From a checkpoint of a small transformer trained on Wikipedia.
Size: 12 layers, width 192, MLP 768 GELU, vocabulary 2048.
Each number is 500 + 25 x the weight over its row's rms, rounded and kept within 0 to 999. Layers, rows and columns count from 0. Numbers have three digits each. The size before them is the row's rms in percent of the matrix's.

# layer 5 MLP down (transposed), 768x192, rms 0.0261, rows 355-427, columns 0-95
099:554469500495505481504502460518488482490479535509500518507553501509507498527496475552479466468514501460485518442464479482434524511478499535519466521511494491533558478450496496479500524551482520526515524494519507465517467493518554528503503499510466526503504509472487449500491502491462487512
094:494549497518463513479490527481501529480494516482481466486490448495478499499523541493484459530504470488521500518518477503497503482485501496533491468494522489428477486502450499542464504518491545527472527515460462464472482510520522487519508538505517499506520506525526481513458512526526539509
092:501446534507526535499487505485479503497444481531485476507510515504512467476524480490510539481488500500496481535493503494500504548471517461507494478468491498520517464487545453538489491513477508486506476542481488493497480468476494500451532542520474511517465515567501508495499526478491508488
102:486466494493529505547510473451494483444536455503476494503514487480475467516480489471546529472475467510488485469462536480527516538503547471461513488509524512475486473479526485505501514544462542459495512537493556521531494483495472543469479516501537482491528517504528493494495505458526501500
107:468532513527507494484494498480497535475512504493514522452456528520507502542479521504507524507497512493537480450481467506493510507505513499502483502541528468483477483481497518505462541524482472496477501475564528486521548486522491536511461522464453466466467509450527489556487547526462488526
100:546519487510438489463508506473500505510531481533524464468516495508517512478525463497513553480490467443487501512510510500475484532490491532519513491518499491500506471481517533470514544515514497498526487538489487540504499526504523507444538543492526528506496484472509491525486507537475559519
098:489534482493540501518556471479496486476465461531514555562492512483501504531455480490473503507532499483524496481533535509492515485530555535474494510479486543440518483505540509540523505453483482473484459470451524508499522494530519496484498501509522489504462499524477513501497529426523488482
094:462516570483509502464516505462496515503527533475492506459508500521479519527449509501476492490539512533529514509470460493557473472513482520506486487468535490505520481502576475488498456531478510482539513549509522492488473473468515507497524500496541536487483488478508525502501483481496516468
102:536485526530498475518469473517487474538531492487516479520543481516486513463495534482452491543490474533539510481485508499492496475508497542527491518532495426467522481478520476473485506490473482489507513534498516490503538507488495493484549526513505518514483500469541441451476485518524480499
094:476495462534522478450491537513491530491524461494502484509513486501530470529537488501497506508515486522482500501509554459487506505470475539483487530473518509506474509504495508496466526546456480468509515468450513493506535477531485531505461522516524472535487501524517522536441501500539549536
100:517528524502483543452469476463469491472544449514483503537475488516488489467478508489479517470531467481543500505531524488481504477448486501491484501466505458502490518525531494489529494493526502481474520478495516477492487463500489499527475488504502543478487537448518530523517471469492554492
099:526535476474464468495518475534529476498521476477509508477483470561496524483535475468508416553506526521511526465495495542495544500508502511550507499572504517536488525507460512474486476533534500455533512508528496499513511479492506515502473519535536491483530526491533515511493479494495553493
097:541530494499535525554495547531488537516502534509523519505511502456480455498514509478456548488543505466496493474502486510505497497492501504516512502480507531507485474487539489494494495484504526468512533416502457542477503526497466462456465501506512495478524482509531522474533498494495536525
096:535466489484502520469499511476494456459508468476507448511489482487513522525510472517498494483489514456466486518485525505472487482452539552495529508520529530497501515489472481499486467490530512487490511503495503527474480489509529508437479502524506535503464524533466522548470509505488497486
104:542447496512493542498522483534491493491458519486513465471522467497560515535513451542489481523500487481535532484491505510533459509509486487530468507503546476491463500498482481505504501460499476514473505564544529448503439473515516485536504553500483491518487502501518489453474508515528492491
123:520545512504508519481494512443544528489499508502464444514474525510503482490500490481519507525524482516489455522503464468525547479483513521519513501478524508527512494481497543470496470540515517470473502506491514470465505498474475483505526490507475522533514499499496499493522504480478509485
098:528526522552488471509525567474513525499474504490518490494496519535517481504483503563455521486502485483519504549475501520410525486471504479515502481491534515488518529498528477447503474493483529473518494520511508464447531524495466494541512504543467511458487447512467479480502520529485496545
096:528523501516501494516512483508497563509497499507484492545548507546476505484476530530448493504535464497489512469519498488446509500501481494501539517503508493476518505489487465480516517498460521510492514504533486444466511454473498550530535542480488526519488481483541503498511523539509478456
093:542481528501510457523519501488502519466496478475451465520515537455479460507486495488540523499446460510547526505480536507479515526512507466516483530514497483548505509489491480545494465505521523481490510515500464488467452459468517434511453493489463524498442483506527495495512517487504543527
085:493518496569484491505522480485506495494490479488507544524515495507525505458514503511533517478479445530502481534456485471505472533467547527501536488506479525512483543434495475458487484509494538481517460503502539542480549491545511489495483499522485530473563466487475489484500507458501494486
095:528506488483480495493493475519518492522519484516513556479559480521472492491477480480500468488484512531486492490545525518479528514451460531470521478544521459476471511490505507478497481488468519496533518445496535511517478478515494526504515472497492503510502523530487533481560487497492496486
098:524485498526495506483528487524500523513530526442530497527539544545475503457514540533483549507530503499487500517471486511528504486522507519466512546478511512470513509451488569489490559479489479509478510514539529518485495511487464449491544493519537505533501477478547497493489496516469506509
104:508520506470538507488494523562476577467505517503498538521474525501502492511502521547538515502504492492530464486501528519451469536554516479503516489504484506432529500496506537516470518507491508521483506501494489498514525510490492455522499489495476499474463494548486468512506514488535473504
105:476511530543508534502492547521478515521480500474519525460552510513493509535505489447454463482495487532502449548490483496495502473473459484509496471519504465498486502525470475517489498520511499477512523520498508442510466527476534480496528513510457449504489483512512487504531452490493477486
100:502514492547504453479505510449474504487468497519481481482527500532489485490503502517562508536575494547490504501484464470509551504492464502519524523462519571495495564502490502484478453522507494479485480500497516458513516490456508530503460517490492481478536489519489498482519471500490448501
092:493497517495508465531505550478531520446510479503475486494490513535527483441527513493497530512540487535509515509474473528505460460528506502464508525468505510472523494528477486482498494447525479489517468481488480487463537494457483493441489525480507471526535492490496473530498535458508528513
106:480504485515519502481495529479486492497519477514522465472507483439506512475553527536516480500499503520457507526490544510490474488470474525543520531482524500558541434526525518477534481542529500474513495455431466502537515513525514505467488483492508495466457488519528493519516494489489530523
103:472492499518457513486517501489483431525475514502527436508505518500478478477516507518496513495498473503507519515576508488512500485518495496523501509506536475534502493475487513501506484491483475511498516516481525543527512559498501490532547504464513533531487512493497466504461453456510529482
100:516457507511499516480498507501483538461533491519488477526490460530467476507472476484525481506477492510478539461485505472551457522517451510475444455487465441526449538497467473490490460507515468498523503520533465504462494527477497522474494514574519512486482501488484502498487485521521461473
103:508493518492508520502502480562475476531506496478521549545522496523507510470494510518490478508508494457489506528492549453506497477479467488463537525447508503525515539491482504493487495493507473458446477531485494506523527489497523523466488512408439522503469496475522469478507515482503522507
104:490509530503500507517492503536461454527506484536475503521506515515481521489504514516466500492511527503502491500506511442456472511531481478478534467533459480553500488507490499498508489471482489488514513484506467458507498532473499491496484535496495500466464548469524509508467528533527482524
113:544478496479487535494491488464471483532494514489483493515506500482498512445480499481537486554509527466511497544521531545526477470506506531485500466507511515518517487527510520522491508527480515456532495504537525468504495479509522489500504525547449521497548458526504553473509485470478475463
105:524493490526438487495496497482512538511491479481524474493510491487472483462519497481496429500467485513480476476496529548511525499507473491515540494500459464513530471485495510485531514525493552472484524514471459489494515493448444459516524532513527519497533441508454475542521539502481474481
103:493455475515525493521494469460499555460509515521489493440476523483521539513500508489489481497493486481506469495520511516490490495490460526505521558502510518511469489525493517534521497499515469504552567472458501518527516505518509484504480510567512491505493511433517515496491510476521458507
099:512520501526505518492502463509546506527479530470516506519521506487523538499518530504479477469554499464536490490533504504524494513513511481458464471533529531529507510524474485513493487472522497498464472551470422481527517484476535509520514498493500510505491453493523495536505522535510431514
107:473498518542487508521504552504497461468514547537523492510541547498517489498524464466477504528463509457518481504484512510498537507505503495469512522510464501473503523528501475470495475493483484478553497514485499505462523501497524528544503520504524503527535505444497476481444536575518494476
098:499520526549507458509527508499466549520517516496489474527452490521485475487484503506459514484513524540497462501466512548448518479524456530498498509504484518503471508503520510468508472559499526497495521492497518494480515490502507526493506501473426555476480448451495500508460486494464498527
094:482510453526498545490572500510483526462475474517477459501489492477520486516469509516464465490483505533471501544473493521487481478511497433479482512498485498486495502517505530512506490543502493478523506499480507512540484504476548503497484477499514525540499506551495489532494503482475446532
099:536524474529486512515487486470497490530535486502526525484487509522481523480481484505492467522504536487550495450494482529487488467483488512478455514511535471521518462487491502501496520495467496516487486492528499541514492526494502515498478545522474490525520525486531495516487487473511510476
103:504457530513512522505434502498499503468485534507539520494497503518451518499486474493516501523497507469495489477474495508496518531548451529515570523517472510465565516564541477511487500496544495465496485509498543512512542504449488483488501553494495491504495468465496483485558489565462480506
087:505549523509543515547505506525532506523478524524524479543515517436495513473529516492518525510472496477511516529509507481488507520472489493494507521520477426484493552492476511551506554473501470514475523498462547494495509509494493555510461500507523478549494483506493473491497458489495515484
106:448495490478457491507482513536500504457521473539496522499539519482495517506506511512488512543491510512501537486477478469452501486529460486502483443552524495474523492488463482487517523508507485548512509501518495471472466504515452470580541487529518519474495499521502471513520508528525507469
093:482488516578497464500469468516521493467446513503473515475488526543554510465474497493529487509504518478558514463524518523505465504474490516490481486509506511473489470463475542500457467510508481535523480545490510511487526484519501508472488504542458502538509466484490509540492487480514461513
100:493499481498487514490514530519512480525528495462497492534506482530473513517470505530497469485510456509447493488508511468532527502509486514506525493525525482501443549527468525507492502537518477513510466541506478508478495496502498493520508545444543502515512491494522514507569483478478473522
104:474503494489513517541448483495474547477489467506525472484461503463491489540471476473508495490531545510493506524455480497504543517491499507521534485444501535520486483534525535478489530486518502485492489513540517485508539512482500530479475512553522508496463510490490526516535494505547500511
107:538540496534491489502498472537534513491485531497503504503502466507540469506536511520526494514497507505495500506494487481503533520534468463540502549523477523453476446562466476478491475510513476512513482479458520514483501465508488519472505472449508450452506525490510504468506499476478522530
104:531541434487514464503522491535533533472476511506496511487462517467471497506520517440543534510512524475519516498476527502490495500490514536504561476470523445511474517487514515512476498509484507506479470480511486519538490511462515517509514496497482480498512541494503485491490476486488516471
100:497530482513502490498528491484490528511500481475479521498502508540585523497488500477504473460525496465510497511517513471534463475504545499473513467486517482485520547476494485462497459577489486519476460515542512525500495510512488542551490517513512488501537451494505489475462488485496477481
094:523476528524528481476536457543528522503458470527531502506502534508500526518478503502499497523495503527450520471443483509470509474499501475541503500492480493566479526551476466493490460491512527516465498455502519475495554485482537474463456497502515482468477543485482505513540515505506489476
099:451507515513515530489456472516456528512537501497515503514512495495486492521519514506523500506472458488479493482494459506553480527461538444487499488492510543470469546477503482529539504453531472504491479503548501482524526457460510502493478527536512500432500553488501479550504521500548485510
099:528488512526479453452495507505497530487476432489528529443525491535499493526495486510467509505525506511506467514505535489527495485522462469521496528517472490497489534492490538533465441469511483468502483545515429491519453502479496507495470502500505555523477420469545492510504454463499489523
103:509555537462499508508458491486524492565512488509472471446494483511447499509474531480514528513491503517483526504482439525460479534507485503528511496541477532477489499537523490523531512496498489466464478496462515476471538543529493501539501524477518522487512519484529503492473484483500502497
106:516538528514535495518543536495495506525528489518480497483486492534469479539460500516445523491530472472505493479466480496463499444517483524468520529526498488539538527502501489512481516508491522470502523508523488459473488477446484531517483529559452489510473523478490481502515529491500457518
107:509536540486488501498496501479511502481499524464494461517480535521528494483529488495492481468532481454502476465479504476474513503476491521499518489471501463462559489569462514497498501489513509537495528541522486480481522476519490515509457459515484563482535527500492470494467526530554550498
101:500507515490485522509526487453499488486535508497492503513526482551468448447456522484487511509521458503473497500484492502481492525492505492493515469495465487538462507481482489456522468460525481512468468513536463498509470504518497513505508521502518481486505477513497504489526524508468528514
090:465482457502530484478476477483521513502493504482499461534491501484513502441474503486500493517480521494477479474545503502507497510474513508467490516522541485493494529515555479510506484506480508465494482523472518543506493459464524544451509524473489485519512533527524487517505509490540495489
101:559461472492483523498475549495472454474497471522492543533490510515500472492492473481511512497515499502476472485520505559485505491512524460513470499505513498478487519455532459486533516475470526485509513461518489513471455508491465498515515473532478502466549544466502506488555492500506488509
088:489512531499477502484472514480491487522530556483490459498477471514488492496481490503534511492517492506500481485513488499536517507473545493478487498536510516540504488493513522462520523513462514484486502460523508504512471448493496496487487449504477510491514484451518543499536520499567546532
104:544507529550476453510515524469493477498508502484500544514513476495514524476513493531508482483533474476473466465517502470510494488509524482502486521496485494477478451512508511468504519464525482492482485538555521527515529519515530486533484512498492525501497463459475509466478533539515488533
098:491501463534516514494502516519448458486486486499516544465509541488475483497487501489474507542495490529539504504531504482548507501469547485451490503496489479491515504503503502550537496523490447505469507514511466515537517472504467456488489503507501544509511495471481487518531509439513504537
101:487538487500525474489446502465466442492449523483486520503510519523491529504521487496505510505507475503500547453484433492520506516471518482467483506503474495447546488512485461496496480506454521490508508458461535530552520513452521467512513476493486481534493484509557485491500529504479512504
096:528515495494474447544512493500431515505508521463463505511476495521495509495491479519488504508500517497511479511501551519506520513512482465463511500484497502512473471455501467457496521492529460453505486492502506476489529507439508485507555507521501535445442462490515487509488495510472543503
103:462473523479529512495488469523501528518519553476544568468490518524482514516540517518502484489474517465541490466477483521502544482531504479464524534478522563488525504505496506478498454510510458450522517518571516485501461505541467481526459486514497510492533508496542510515482529544485498470
100:468512535530506491475482538534518517526524492511478473474547497500531524511489527512511453496526541503494480510479476484481488486519530512483555508497495496517474519506489499559476518477515475480491472496522501485507492491508518494434532477503504464445485477483473526480506522497496487522
091:466520522494499513463449461523518507471482531487455492502540518499527462504472527517466503489544452496474486512461562522467511491477500495490525479473499530503487490479487505494520496531527495479509482547506510510500450510509502555486546501471471519494512520485497452515524474491496539490
102:461513506520500518472509475517484524508481489510509520446509485507528533495522548524491500504480495537525503476500547495541495496442508549469473500519494515516469529480489527447502497454496498494503509498506476539513477489515546526514494547452497518532505508479502510541485489503459523519
111:523510502482517508532489492465510490539527479487498526526503497463510513481479515470492485496485505512555471528516462511526543527464502512528503505504542527473457544471479503480490507497511493505504463519487511475490503438553518512488530504484514549521475483480494506499511455524498421458
106:464480527528487562504465514463479502495484481506471523455468527480473488514496482488520509499503499553492502496500503540523521491502484494496464464505512502497489472519556443470511482526535498496466467510491499496468527438508482470489490492560483492487488484484477542452554475475478542488
094:520467498553449485492503513511507481468514517534488501528501479550510509496486494483449468531494483486464460485513537512487495505545485502459476464525494486457530471496454474483482524502490496479490491541513489496471514476496454454480537527479480490511550461476529517529489468468487513506
098:520538516495505545488449480516477547552492480514561487501513516520476451464513470496455513494492474477472515492509539540503533515518474475497485469503462521566520504475473511533471488499499494472488467446531499503459492518495507495499500506545502496492515499496490490491538506486479527502
097:420513478485515541506488466486512486515502457501451489517493480504481486493492490485493532482559496517485502473489482483555531509511500488480509497505465499445448485489540516497459518432503462514527517499471494490459508470494516496445496501540480502502520487492513512494480514485521463545
097:532506451564494469490489476489551493513518494478461455476508499521495468471491477514530461518521472496551503499489517471498473495493480498477567533530506571497514523486510513503487498484472484539496482490461499499469507500483529494475518520504475513522436486490479481481483460512469483545
100:470512490495526535491477467464515484514482457516477503509471482544550497482514513511490482481533465492463520515517516501540470526478492530464469531525501411455491481480486459469502522514507516488473512486479504503453539489469536488463506503533540494533493505448498499521486491481510498536
# layer 5 MLP up, 768x192, rms 0.0999, rows 356-427, columns 0-95
096:523457523512472484528554517491529508487502527471495516538508515525531487506476466459545528485454515482486517496481502500479498506509488482486513502516497514473483508479466511536505486532463490508487509484487547535513513498532507526545498501466478481519515515519500515503486517511484491502
096:466537532509506495518502523505478489499589497509492445499526484513478544507502518464532492493522489552477513486489495497504537539528527515477461532553520489477507497537482490481508508514492553552495492464538526499471506533512481509448493481525495526469482552513508482540500510506490491499
100:460476523532536465510531475474500499516499522514519539481541503471519474503493512486480496463517519482491487521500492517482493456544489460511503471495510517481497525486496505471525495487531474503467501498496539465487488490499483435478533459464488480473486442462548479512496486526501490496
101:558485500477494439534495501567491466513446505558469532533503499491471522444505457468476515501503489461440508536516516502509498502515514509466536454473491485526490535487522474530547506486514521529497507537469460498477468525494514527516530509538554496527521509530495508453530470464515500481
096:474528515468515465502528493503479466526524521516487513471455531475471484503489510497527462514520521498543518475487471493512543507527514540506489521506483502494477535490562491511512531506446507486493561540478507460473478465517462526536499472449556516499458514469464501481483526526483508490
097:514455459483518473474502488488473529497503521493522502523500508492492537521561499523499469503518513521504489433538479458495522489457477459502539479473501512495423496467525505491502476542521524533541494513511511539540481505502563524555533514510501532523516493486478501509537501487481508471
113:530472484500472503536504488503496496510472507495459500483504480477519481452523494497502469533507493494501516481459547534481495517541506450500485457505450527538496487515506520470555496499512457542474531520538494485529517482538498494528452505516483541493547457511490512480476508456529519532
104:526487523538538478522530484501533484501486495493536497511457477536488526490512484504500534492504533471511488479520531494542509472548526488513508525459443507507465497514497515511466515505513452496487504516510559479516494510490474481499519509511485492462483450505478519516472490496488477501
097:547513513441501504491514529530525498500528523505487515486480486503497511510517449491517491503474451540512461519491467477509500506506496421480478504497503501469486490477485508532529510492478499515526526517515506503498520525486529509473517551548512537472557496560503481470497508500481521492
099:468497525464481496563507524512539498503501543478507544492510535490494515511555534473504482515497481521446533512534502539518500524516440490481496509501492480497478470468513505520535537504479486519507486520448495484527473500504498479472495504464473457516482491505497449467489502548503489489
103:467474535497533506498517501487533498531458558505455466499485525450511517468469518504520563474536466521495535510501495482468509546517540459460473489468503521493473495507529491459513535440508469601495489499451483506473499528447448459507502464488498520536495526524465488517462509490496500493
098:442474514486506480470517471497501495468506462484482460495483500507484533522468503532539473526467536517518514541515490480450480466533531475473472492505486477467511495486474523497461543489541497460499474539490513481516490486523485525528539501480513495512468540500473505509459505489505538512
100:480493537450571488504520491490489490501497546481509530492494515536498491487498479470492522470540491524485545527542528514566534456499461469467495527496492486487451468428465491507514461503491484532499529512545505523502492507515502432514504479498493500518492503481484504505505482481537509502
105:449483492491510493545487517549497527512537502514482449505540525514526526510482495517466514502465467534488494490515526472465450482539488496516501500500470505517516481518473505498507504477478568524497486491529496502525492486485469499485515485458509488470482504519506510485517496489452496508
109:532528497502481493475503518508531515490491579528473481478511487500536481481527508520491497545497493523441437502479506473474525510517507503542521499504534512497506494480479529498483485516492509479435487508484512476487467520519511462510517511489489521524473497541489495519522501444513503456
100:510482528479449489488493502493487458500514517532478515480484471478487509512490474476495496516484468482477491455454499475447500469570501493509504460509491471483515507513504484497506511471498459561531482470487487501478475543441518531489470499447510510506526513493495492547488465533539483491
103:487504478521499520501547445490516462503531502468517510474468490474491498500515496511530512498519473507491536487475481511520509481526496518476517492461472487463468517531484508528495495446519505532528530512465490499464513533490446484499452478486551509495477546490455499512493479513524509519
091:501476468491456509516447505484488549453488529526466535479485491504469489481477497499479496502490514465494498519497506497503493533540491482464535534507514539496493499495518510522484525524499485551484512541500548503483499500530499521520518482535522476513554470522499457529526499493521476481
085:523487499483513519498534467474482492475547531482514514542512438504479544530475517528514472495523525462509511474487488513495453490506488516516538485505526472498525478505485524515508447517491512510529548517493490533556531516478511509484509505541492493500524502465482548559463529549500503478
097:487488509490487472505480492508567504501471491488500486500464501510546543510481510510431468501486472472492518560457552540548482482547525480476507524482472542501494463514521504472480524520533481481464515537474441502490481509509519528473467545514531521525494509483490451526490498505501481497
092:474509505480554489502467494468535523494499516526453475453479537454474511531486460489515497518469510524488488521484487524488514517481456506527485492545499475494470476487490484452507466525462525498484480467465495504493496459545510525530510511488502482540506503515475488516460459560512491474
102:528495486467477458553517460532473491508487535501494480521499477457509510467510530518494511499466518531493485517541483526515516487508482509542480498554519503451512504472508486563516486466532494492519519483506493478476520451526488513515484489485536493493492486463485466522527427483458534532
101:540519494471512471503498506508529484480508479475505491473458502516525514454484500479488514516492515489513497486460482482534490432460537533476521528492500508520472516510463514483467560546475478511490476456514518494487473502478507487506441507498503564498485451535518459496497502483464476460
104:491463482472486511507538511489521534483517516471537507538473463485536517481469535498465462518483501465533471491509509454476477492545509464491543515488512466542507462483518447497537525530506504516510545475498471498470506506512536480475514503532514534518512474498507499535495563533494502521
093:503477481515535511477460495548495483488485467547509495547472489499500540477500465535479452481466444487499462503509538509497470510468534473556507518501468476476505471460513507515500502484518504503495549519456507514578520512468500499505498462535452547485474508527528550533506506471478495511
106:442470464528450522501486495485530513530513501491550460435470487501498512524477552513454517548458471492497536537483523495467523500485506494510492500487438555442457524519460487521475519480507503487522554519484493456508487513481504474484480490497542483527487496506459495482496515515571483499
101:503510515496489519516490464518494495526494542506505554511458482502440495541471450465499444537457514499522481468470532497538497504541487533511526478474478522500497502497454523493502523494538485475525526532526511484547516548501515503491522483526521480476512511553462490525477495512500480504
103:502499513497481525518514520502514515525478487485483506520489512491516545501498491498489483482517503484488445508505495505481526498507507482519546547520491520494475495531531521522465494447492488463545473475477493464493500537485455470490533488482508480509502554540499480529505525496504515444
100:516545509503512504518476516525508470486501523512501529516539512489555514512503498468417526506495553507504532525472489493552503498527561462508485501505468479473532439527485514468493523564492460539484488506516451504486493464540497510472534520483486543522496506505513517479503485501503504517
104:486532528466515550485525540477506491504496534525483514480453504481551513578530478490506477501485533499512529502477503529503502493476530476463447517479480518485483496555515476502517517517475532521478530483497545550501485488470511464511488503490516489518502472489532482523517494475506459528
110:490467455574537532507493493524499490467517518502514527483487471505504517477467524493492536497489537553492512538489534503503502540499486482503478506512487521484462479526478519489487508484513529524468505483507551510510490499510510528504500505476534487517481519481507522494487485485502451477
100:482505496485546496504498458492499499477514467484489494465532506496496507479469501468516514488456507534488502465505488456495500510473502501488460490470482452499513482472541515500505511526560506499488530484496527513498427515541506503501446511418510513495506476479514479492505511548475504521
105:496531496428466483481524493512506448532514543490487481528515507536479507483512486522538494500477496491504478532521501442511524518527494480478461479514512507495498483481530519454495512466487496519469462550523495480494491505480497559446498506467499522503500460518480491539492477486453512504
102:486515430469512505512528541471462447486482519505512495496540499515498488497509472498503489492484471464509508524512466473512482498489497446507535516490472510470524484487497509506468494521490496532527504477521502477523459534532517482545520480511493515519519562527478499515495496482525489572
105:487520517490478498545523487496501514528497519489511548505502488482462509466441498492511518571517504516474483492504464483492482531542526525529497522485498501480530524497469470467442485508447503497533507477498522518495499523520477476513539466500482487489481501502492448522472500521511476491
102:473475472470526504517493482489548490497483472525518486490522511455511530467440538521489524501484496505575460483485493472540482511524521490475513500452494502466493487474524486516477494464502491509478474561474537549463499478465490464504513483512516449532548487524489501549542483516504505492
101:494498476490497503491548470461510476546548539542480551453482461525473504466505513502534480494507498529522505458526503503531470511488542498501526473506461505469495478493486489519506460474464495525504505461511512489488514527472475495484547503509539484487539499504510484503486473520517510506
103:533518465496515517539513490468528469520506480510546491485514486499519548513508480464488482484474544490499543494547471497455450525501529520474503503475487517472521523500504488460504496474493488451530495507543500519517474501439479487515463488507460487503508482486564496506486484487457461473
104:538519480495485519452488479503458527495514519491506524505499524523508518478474492515491528482481540532508533516537516445503478487458507502486470516483509475504486498475490486468514504517464505496535471490487470491488479530503442514490534437440514517500484503547464505485465521508510524483
091:533485523478496473484535483472476498516514468503507477535496487484468518496405492504486473545516495546521527443521481457518464526490508518493540482482466540520505478517569538516499479520535493510503474515509482461496499532467495515520494499473516520532508485484470494467510487473495488505
098:549527495462531523479532507504511507532502503473503448489497510462476460498465512502544502482495534496504536492497484512506522487498502496513501508497501487504517489480503514458492533464514517476458490493476511533558547514518520486449454550449496485495466523504475503507498492468506519488
098:506527459472491534493492497524447472563519479493487484502452490527531486517530489530479453500498484481449510518494540511501512520484506510540508462456503485479525468475516449534531473463504532518466521458452510470485536529498487474487511476496501505543490497503487500499464467485466504513
102:453538500563470482495469476465503518487498505515525524476502548478521500531466506528513545525499526488516500474474472519505505490514479459513478504506503482488527478489473493488504499489485466530524539465491514494492490506525492481506510481496502502486511484523561498479468514524542528496
101:486476504501510500436481513488522498525517500473503491504472454518463518491480501534479508555501542543511474561481490508511501507468513481482508458516473505469471515459464517488540481475478520493503483514454510538484502510544469553529513462461485522534483509470503503501484480533534505501
104:500524533509490538524530539514518468504522497530512509520512459540473455487542491495507478503484497509511533468488447555504520513499488513544508543477488522498511495473449485557493509505441485526496489502495486493520507531492470516509514508547522526471469467512503516520438495490505489508
107:494498551459499532517531519506470490527517502479517509521511509536506499500465503455486483541499504520540512470487474461494532521501506478538499473498520505516475511543520463505527518524542459527439508506517486481528517513538478513522521532495534511523465507514500487512488568474494490522
105:514493477545461496516472505514540480484524514494524455541505479464443455499488471492552503482482501498554502485473545521436492528517500551458459526505485506531490466444518527466496518505488521526528527500492482484485511502489497454502469497514437529514492493501532481505457524487499526477
096:488486502490488462551475471481470522501525505469520506525500504511474459500501460539488489506520488543520451473531538514500492507529498484496478496452528498439515454462486504489498500521472472478450474514501478503513472518503437512495498480480506499548447498511479538492493526534468455515
101:547515460492501552515536499455487499518496514469485503493504497494508520500491521508472514523453495512508523504485480473504489571499506497489503466519472533485481499515467519522505455521477492543494538471481496515495530518550483521545450544474536500492473497526548526510504497494510515462
097:503526487477530498538498515515444473564520472513458490505486465518512497490440506497461507526479517532474458479497512493481525503458487523506512509471480510549493499510488450476526531495510491495476486483456530520489524484515501512514523476496511460516529511539535523506489526528511513493
109:485497503490548525503525495513489533512549567519459528503509510509460474495511513503498495487481482505443523535487436474484545497588525511470519462527519511491502515458516479503506488480479482476531478474486477497465546499517520550498488505499510497514520530480516490532458523506509483487
106:529484540488526466562493528475486504533511512540500525511469502532521527483512510488502468482478507521527502498510481473508505537474498492467526556461477506493540485508472469462498478498491524525514489468480538539453496508458452507501509502528516495532500547500509464455491538496534458493
102:469489463500569497511464480487515503473483531521514556467490496458435476508488493495525492516509526521532458459549489487549491511514501516489500506535530526493452496464470501511480505510494508553481482467490530473478493492519495517530528501490516506493527502541515505487550463464486497522
099:462468508459501474456461513524510523532472522489537486496508519474515550526522512506548534539486497512505523520514473505490498498505549474502528570497531520465485508564478505509528501494536526498506527517495499497527546515495499516456480478548462491482486553512534462498502524500496483518
089:462509486524469480487485499515457483526565496494496472492502497486521484472501534496519528500501537499485500530511512490491498510537527481487531455509479495481477509484522511530481457486473502521490482485447499488526503510443495509497446514493454504483427512506495474487485498512466512525
110:503519494495465492542520527503527512521478489424507526485516532484486548503482468507516540492480519502487487513470487465493463456483489489495488505545515487507532540504460518497506484495471487530497499508525556525505464472468521472538509506459499517492519504510535469571501503514513459472
097:471540510487492500486537526498574532514480520508545516509500488489481487483524465538503504523457490494481464533528479513528508468520488539520455538499475527483517481510543523448513504473528504474488518511508503507488485545536524527506508476521530481522529496525506482461488469537493462521
103:474524481503510509514471471561487492517493480479490448468459551500516481527485519477510511496517494551474493515464532533502496488475501500515505512510506519474515504501522542536505485538486498472464500485503480486492462539475471486473500473496492494491533524500506526452469466477468489504
098:530513508503488478522489496517485526491514526484490504525451550498533548474529528496484526520482492486502478472493481501523481528508523508469533525480502492472476514469463457502491501504513530541501500484464495515491466535547481527477513512501507484506501488496449541510499503488471509463
104:512510480492499497442483493484503484489527506525549511450513516482464520495496527539493529513484517544497524523503509505466502528547505483508499483510481442525427521499546490500501484534483465501513464475505571505487539477504526474510498508513519461506485529482481482474447515503468530501
098:507450518476520487501544476516487513501478522546486495510513477501481484491503503481504488497503476502495462487481491499495474501493487483498450500489539508544483486467472526568532514466519473500540530528510473486485446521477509499473517520524502507528478529516501510498460487493516502486
107:511556501513512479483532459479495464505510500487475462515494500476489506474445491496521521457503508521507515577503550486459470477513471478457475463517499501468476472521527524491494549448493518545518502455426482500538514482533494494530516500505524508487472527505484527506496493479537485499
104:501506514473499525509507475448514462461488519489531529515466497498468523497487483504489551470500486478496531513494532495520534529466464514499499479456527519463511514475496514460490521485500509524505492495487459472477433516514508517511536508494471554478551514508508500471507481483453487470
098:480507504488532486487509497520471527510477487499548491476498487465485535495511516503512508494496552478529514487531474481475489475522492537469467517501456488519507525472506465514491482506470475470523498479447522488464493511481505502496450489497518448492491459550496505469529508527516547547
099:472491472533499456509497555477524494541530515495471507458464520501496515513477473516510558529511515457458517483473516489499534517555450541486521492469511555508548531540497546548519513542479498520502533512496505476475536526511455495473516498541482505470485487521492450468473477494538490481
104:501523484486534496489485460534472520522501496493532482533483507517540515519518499497514475511449504484519523492513471517492456462466555466519509518489517531539480525485527519535507482536507497526503468530507525486507484483494483491449487516487502488485519516477485451527469488467460471490
109:514473506522509478543522449499444475521490547444485513535513491498485507507474509569532510510520535543481560513522514505504512516540476524486485516494472454477520510492449547537493522463508442461509508523520498503487473506516494518501492505483492527497519483484476496509513471512512505503
099:540485490499502540476485483494506473529483509490500520502530482503520522475508447534496562451426483446489526509501495483506488465505511500515509475474532488483507510504499491474503506492540480536514520486505507495501513520498506479515518507489489480478555549525485447524496484499509498469
105:492525482559443498496530482504481495450490469529514531499454519507497486509490512498484468482548478490482482523469498528529502525485504502532530523530472474497462514524458472523532513498486503533500492497511511496492480529535498474475518538464467483460528438524543496531493492594501491484
100:516506463482504517536541482505517514504507527515544504483475499480503513467510497512520509521474497473470508473551480496518517490481509502481537466475512526508510510488441496534499482481461466506485491493498490510486467509507507520518553530507549490493506466498525504527502525490468491484
099:533536523520475483487547519497495503526503521578476504471450484486513560510491517505464467486511476503495549498488502521509490498523515506493465461487534514481498507492492479508477475510498465489511557532497502513534471479504479512520491488513493490502501491469522521490515503559493533482
097:503536521549490479533508485545521470467459484539572475497456505479504495513547472526544505515490529470501490480467494502489530520487493500515479509523487470508496491442463508514498465528471539462508507516549540488526562505500502504527524513495515505524501490516504460532472571511508498526